From a checkpoint of a small transformer trained on Wikipedia.
Size: 14 layers, 4 heads of 32, MLP 256 GELU, 2.28M parameters.
Architecture: LayerNorm before each block, rotary positions, biases, normalized queries and keys.
Training: 157M tokens, 4801 steps.
Each number is 50 + 15 x the weight over its row's rms, rounded and kept within 0 to 99. Layers, rows and columns count from 0. The size before them is the row's rms in percent of the matrix's.

# k: layer 2 attention key, 128x128, rms 0.0519, rows 10-22, columns 0-127
# q: layer 2 attention query, 128x128, rms 0.0564, rows 11-22, columns 0-127
k10 081:35 46 38 53 48 51 91 44 54 68 62 36 60 40 60 44 50 47 21 33 53 55 72 52 66 59 53 55 44 58 40 58 50 47 73 67 48 93 49 34 70 72 54 64 69 18 46 64 36 56 52 58 71 64 59 43 63 61 43 59 60 30 32 35 53 68 46 52 36 62 43 41 56 59 36 63 66 25 60 59 49 30 68 33 83 41 59 27 41 65 64 75 51 44 26 33 54 21 60 35 60 28 28 52 64 33 27 37 60 34 40 64 63 34 65 40 48 31 48 52 25 60 31 63 25 21 38 47
q11 097:59 55 75 15 44 54 51 63 42 51 40 59 64 49 71 55 54 50 64 68 79 36 35 10 83 49 76 31 39 56 46 45 54 77 49 24 76 57 60 51 62 36 60 17 58 38 71 45 38 65 67 32 76 39 45 66 76 55 35 61 28 46 60 49 30 61 53 55 27 57 45 59 48 51 73 56 33 78 47 49 51 48 24 23 75 29 38 55 61 42 48 64 67 61 53 55 48 40 53 51 69 51 39 12 40 46 41 65 45 53 64 57 46 55 40 46 42 36 38 54 67 33 32 65 75 43 34 42
k11 109:64 46 53 49 32 59 45 48 62 34 42 27 48 30 68 50 19 45 48 60 46 53 63 50 51 54 68 64 45 36 44 74 40 28 35 43 69 62 42 42 29 57 56 37 65 39 54 49 36 57 85 41 20 44 39 49 58 48 19 49 87 41 63 52 56 37 89 58 40 68 71 50 39 52 68 70 48 10 35 58 45 40 25 61 43 33 62 62 61 57 55 39 53 69 31 55 19 31 68 47 58 40 62 39 58 45 46 29 58 63 54 37 43 48 80 74 22 65 56 75 60 67 55 47 44 55 32 80
q12 104:42 45 56 60 62 63 34 54 70 51 39 43 65 68 63 80 80 62 32 58 46 60 66 57 37 27 50 55 45 56 06 25 24 46 54 64 41 45 39 55 71 77 39 52 39 64 40 42 51 59 43 67 65 54 79 43 47 71 49 36 16 54 47 33 29 56 59 46 47 36 38 68 61 51 37 63 22 42 48 51 88 60 64 34 88 42 34 48 44 24 66 41 20 68 30 41 64 40 47 54 41 37 48 61 30 35 37 44 49 48 40 47 43 52 79 54 73 44 35 26 38 53 51 23 46 55 63 55
k12 102:60 51 37 63 35 89 61 32 54 28 60 43 62 56 60 31 38 46 62 53 36 37 34 23 27 59 52 30 68 76 52 37 36 59 23 44 42 53 58 70 52 70 49 29 47 47 33 36 66 62 50 48 46 39 72 40 64 60 60 63 44 47 84 47 43 28 57 59 63 55 63 53 48 40 51 38 58 54 46 71 31 60 28 65 51 39 21 77 78 42 54 55 63 58 32 28 14 56 52 76 58 65 64 32 38 54 40 38 54 29 83 66 59 46 89 30 33 59 54 39 63 58 47 56 36 31 52 63
q13 103:36 65 40 30 49 11 64 14 27 23 42 52 49 39 46 57 28 64 62 33 68 49 32 18 56 72 56 33 52 51 86 78 67 56 47 52 67 38 54 64 45 41 68 33 51 32 44 55 67 45 56 32 44 48 41 56 58 24 43 45 47 26 60 33 70 49 45 48 41 61 66 58 34 56 59 32 71 56 67 32 40 34 34 54 45 60 37 64 64 54 35 74 78 41 64 60 58 24 35 51 60 44 47 34 72 59 43 79 56 62 54 66 68 52 45 46 38 31 66 53 49 44 40 63 82 74 40 30
k13 095:56 61 66 72 22 56 57 52 62 38 08 49 68 57 21 42 62 50 53 57 35 52 40 59 59 78 58 61 58 04 52 43 40 40 60 72 51 31 58 41 50 47 52 44 48 44 57 56 52 47 63 41 32 61 54 75 49 55 48 37 52 48 32 44 59 60 66 29 43 63 80 39 50 71 52 32 43 29 32 08 38 45 42 51 55 47 56 31 68 50 67 20 57 59 57 39 80 56 51 25 39 57 53 73 75 55 74 38 56 84 58 38 42 40 46 71 27 53 57 82 55 51 44 56 46 43 54 82
q14 094:52 67 67 17 57 41 40 56 57 35 43 63 62 65 53 61 33 67 25 73 57 58 29 53 69 48 57 38 49 35 53 68 82 26 09 62 29 50 68 41 64 36 52 33 62 82 54 53 78 29 43 54 61 62 67 56 45 54 26 40 30 56 65 43 34 45 61 53 57 63 32 43 27 53 67 62 39 53 33 58 50 66 31 51 27 30 35 79 36 33 37 50 60 60 55 33 38 57 69 48 61 63 33 30 37 55 82 46 38 41 49 83 46 30 30 60 52 59 44 45 21 46 29 46 49 53 60 67
k14 107:33 44 58 58 41 63 76 78 63 65 43 54 41 84 52 64 51 47 49 72 41 41 11 60 36 57 56 54 45 56 54 55 52 55 52 36 70 79 37 66 54 44 66 46 60 55 31 55 47 42 62 50 48 50 76 34 57 62 35 61 56 33 47 37 42 40 63 46 32 74 37 35 45 00 43 52 47 30 42 42 67 38 43 40 77 35 67 41 50 48 49 72 59 51 58 38 21 33 70 62 50 63 74 53 74 33 68 36 47 38 31 24 74 27 52 66 51 44 50 70 35 51 45 57 21 23 59 74
q15 110:44 64 35 41 54 42 56 33 63 45 50 44 69 15 65 63 43 40 39 46 40 56 70 76 31 45 47 50 59 70 62 48 35 45 41 74 14 42 44 58 57 57 60 54 75 47 72 43 42 53 51 45 30 50 56 34 53 53 72 33 78 46 64 49 46 45 72 63 40 56 44 48 31 73 60 24 64 23 30 39 51 21 57 44 28 58 67 49 51 44 03 44 46 37 38 36 44 47 75 52 31 32 37 79 60 49 54 31 84 64 64 40 27 55 78 57 57 44 52 48 50 41 62 22 39 57 81 40
k15 102:28 55 46 01 39 48 49 71 53 57 47 55 50 56 20 42 66 68 27 49 50 54 26 57 37 63 65 41 58 32 60 42 31 46 64 39 66 55 44 69 53 55 51 42 36 30 65 40 66 18 60 37 47 28 32 31 67 62 68 49 46 25 58 61 43 77 44 54 57 41 27 74 45 60 67 36 52 58 41 49 62 58 41 43 20 47 51 62 55 75 56 36 43 59 52 42 57 58 75 42 46 37 22 30 42 40 59 62 60 46 68 50 62 67 40 75 32 59 50 62 89 41 61 71 58 05 47 30
q16 099:44 13 58 68 44 53 46 65 52 46 43 14 45 20 48 35 38 43 68 42 36 51 40 59 42 32 27 62 73 65 47 47 40 43 38 69 54 35 44 18 30 73 42 66 21 73 61 70 40 56 52 51 43 71 54 34 51 45 38 59 52 56 54 43 06 51 44 62 70 52 59 55 65 76 27 67 62 58 46 52 70 53 51 34 45 40 76 39 47 73 49 43 27 67 45 81 75 43 41 55 64 59 83 40 78 56 38 28 64 37 35 39 46 56 69 48 65 56 60 52 58 31 61 50 58 73 56 61
k16 097:50 26 35 24 41 54 67 68 52 38 74 61 28 32 86 39 56 38 58 42 43 36 53 52 49 51 57 48 45 56 38 56 39 35 62 42 74 33 39 36 68 45 43 28 43 27 39 45 37 56 45 41 53 79 29 51 54 53 74 78 56 69 56 24 60 68 34 54 37 38 34 63 63 77 48 75 68 34 65 54 78 35 70 30 59 51 57 47 64 75 60 31 42 46 04 62 45 21 36 32 44 25 42 46 52 26 32 59 79 58 65 56 55 58 38 35 54 68 40 48 58 58 60 49 58 33 57 49
q17 091:57 58 66 33 50 65 66 55 64 73 93 53 29 57 53 61 27 65 43 49 51 34 62 62 39 50 54 35 35 54 32 46 51 52 18 32 55 32 42 24 45 19 60 58 58 67 22 49 71 28 32 33 52 24 82 41 56 71 58 85 79 79 61 59 70 43 67 44 40 31 75 44 25 43 29 44 41 62 50 56 41 62 39 49 53 63 54 62 64 46 43 37 37 46 47 59 42 71 24 42 52 54 61 47 38 49 44 66 50 44 47 35 78 44 42 53 83 51 53 58 41 45 54 58 37 52 66 81
k17 089:54 39 70 42 30 41 46 71 80 48 66 31 59 47 73 60 65 51 23 28 26 42 65 65 43 54 45 40 52 41 36 43 40 34 84 63 66 26 59 49 48 76 51 48 44 30 33 11 41 66 52 39 47 55 57 42 61 85 57 61 66 30 52 44 49 34 42 58 11 33 54 52 71 51 53 30 46 45 68 62 45 30 62 29 67 48 50 34 57 55 32 44 37 58 56 58 59 23 31 53 44 09 66 62 68 36 40 46 65 65 75 56 65 55 69 53 59 77 40 47 72 53 60 51 36 56 66 53
q18 094:46 53 23 84 75 38 40 75 62 34 35 67 64 42 45 61 45 48 57 71 42 50 40 35 37 50 26 56 48 65 50 40 88 39 75 52 49 56 62 61 37 48 71 24 58 33 57 65 51 75 76 48 46 54 42 42 65 53 54 44 18 52 24 53 56 47 58 59 52 57 35 70 50 41 60 45 49 54 64 20 48 50 45 68 45 40 22 71 45 61 50 58 88 42 62 29 48 41 76 50 48 59 27 51 66 62 56 42 45 35 70 86 44 60 33 47 50 46 30 59 62 64 60 55 46 23 04 42
k18 081:33 46 43 47 54 41 27 24 32 66 41 53 51 68 23 58 53 53 59 48 59 74 60 54 49 48 43 63 41 21 56 54 77 41 46 69 44 79 43 43 39 53 24 87 48 39 92 67 36 33 51 59 40 61 48 47 40 46 69 21 50 56 55 67 43 61 55 38 80 41 51 67 34 39 50 58 69 63 43 70 33 46 63 42 37 51 55 48 37 40 19 53 50 69 63 75 78 80 34 33 50 58 55 60 55 27 23 36 37 70 55 47 18 62 36 20 47 39 48 49 48 37 48 27 50 51 46 75
q19 100:30 62 37 57 49 53 52 25 39 29 27 50 63 87 38 30 69 31 39 57 47 70 65 61 59 46 59 70 45 56 56 61 38 60 99 48 40 65 63 60 34 60 60 22 41 21 60 47 55 57 44 55 47 55 21 62 47 43 47 30 41 16 43 42 27 85 56 49 57 78 24 34 58 44 72 53 62 54 46 49 59 41 45 55 57 33 44 29 53 59 53 60 63 55 54 25 52 44 71 66 49 51 44 74 64 61 79 54 25 31 40 68 38 53 61 41 17 44 52 45 59 56 40 49 49 52 50 16
k19 106:55 32 14 45 61 14 12 47 35 15 39 67 64 62 30 55 40 55 85 59 67 66 55 43 52 43 27 50 70 56 68 64 73 58 44 51 47 74 47 55 40 32 40 60 47 55 64 69 66 31 58 39 35 31 58 52 44 22 48 30 46 64 54 68 52 42 71 51 89 34 53 67 28 55 64 66 72 59 48 53 20 55 53 58 45 70 51 58 53 68 35 41 52 46 49 53 47 82 29 46 42 79 56 37 41 67 46 48 41 69 32 56 51 42 46 32 63 35 61 55 23 40 49 48 66 42 51 59
q20 097:41 56 66 51 51 32 52 33 57 27 35 71 78 48 61 68 29 49 48 63 55 48 41 19 48 18 43 47 47 74 55 40 71 44 76 36 54 66 57 68 41 48 60 24 70 53 50 60 58 43 72 45 43 49 34 52 39 42 28 45 30 55 59 57 22 53 39 65 31 72 33 52 38 57 63 61 68 58 43 28 22 43 47 82 68 51 27 95 29 60 62 37 73 26 34 22 41 55 60 33 62 34 34 38 54 57 69 61 42 53 64 60 59 69 30 74 37 57 57 37 61 49 54 69 44 35 43 50
k20 084:81 49 46 62 49 49 53 51 36 91 34 77 66 74 44 75 35 53 70 44 55 44 55 72 12 18 37 72 75 63 33 35 26 50 52 51 53 44 32 43 34 60 38 56 68 39 50 72 52 40 45 38 79 59 50 39 65 70 63 52 34 34 60 44 19 65 35 51 41 36 45 77 42 54 38 45 22 58 46 42 53 51 84 46 49 46 63 67 55 51 50 41 59 59 48 39 57 62 41 40 51 50 50 51 40 65 52 58 27 46 68 29 34 40 48 14 52 48 43 43 49 61 63 27 37 34 69 87
q21 106:45 40 36 55 40 51 44 48 32 51 56 42 24 52 54 73 42 48 62 54 47 53 57 44 51 87 48 45 52 32 66 43 35 34 33 17 53 59 50 56 72 63 61 78 76 45 89 32 33 43 40 37 50 39 73 51 41 51 37 58 76 61 48 44 80 33 56 42 53 45 42 83 39 46 61 21 65 33 49 63 48 47 22 48 42 78 76 39 45 35 61 51 31 39 41 50 63 65 43 87 52 44 35 51 71 11 32 66 65 74 47 40 43 64 87 41 49 37 45 47 40 42 43 39 64 53 44 65
k21 100:47 69 37 28 41 46 42 54 65 33 48 54 43 34 74 38 40 33 24 51 28 51 47 45 61 71 49 34 10 39 54 54 59 31 53 45 65 35 77 60 45 64 58 22 62 58 44 40 48 69 94 64 37 37 52 65 37 47 42 51 32 52 58 33 62 52 38 64 44 71 36 38 44 66 61 45 57 56 66 23 37 46 58 41 51 45 30 72 72 34 74 54 39 39 27 66 51 40 66 40 48 61 49 41 70 60 69 67 63 71 37 46 31 38 53 68 27 69 19 74 60 53 44 81 55 52 61 18
q22 091:36 46 52 59 46 47 53 81 68 33 41 46 40 44 42 21 62 52 53 77 46 39 52 54 43 30 48 56 60 39 40 59 51 59 44 65 74 43 68 38 42 50 30 54 44 79 44 65 49 47 41 64 59 73 34 58 48 67 60 47 17 64 41 45 25 49 65 51 61 39 78 38 61 49 48 64 22 72 49 45 84 48 65 51 39 06 33 54 62 56 33 50 41 77 40 51 34 37 70 28 25 71 74 59 43 62 46 25 38 06 60 58 51 37 23 33 42 64 46 34 50 56 77 37 33 54 47 50
k22 095:24 55 51 62 67 53 83 50 41 54 36 36 47 78 35 31 28 63 50 71 64 61 66 47 53 43 39 53 40 79 51 56 63 73 55 71 51 66 78 48 62 31 56 54 41 68 70 78 53 32 55 62 44 51 46 64 56 33 56 41 42 49 35 58 41 52 59 42 69 53 55 39 45 28 41 50 57 47 26 68 47 56 59 66 60 46 42 38 08 50 39 92 55 71 68 75 60 42 59 34 61 71 53 51 30 51 22 37 17 33 32 51 67 60 68 48 47 29 65 45 28 31 45 24 63 66 33 52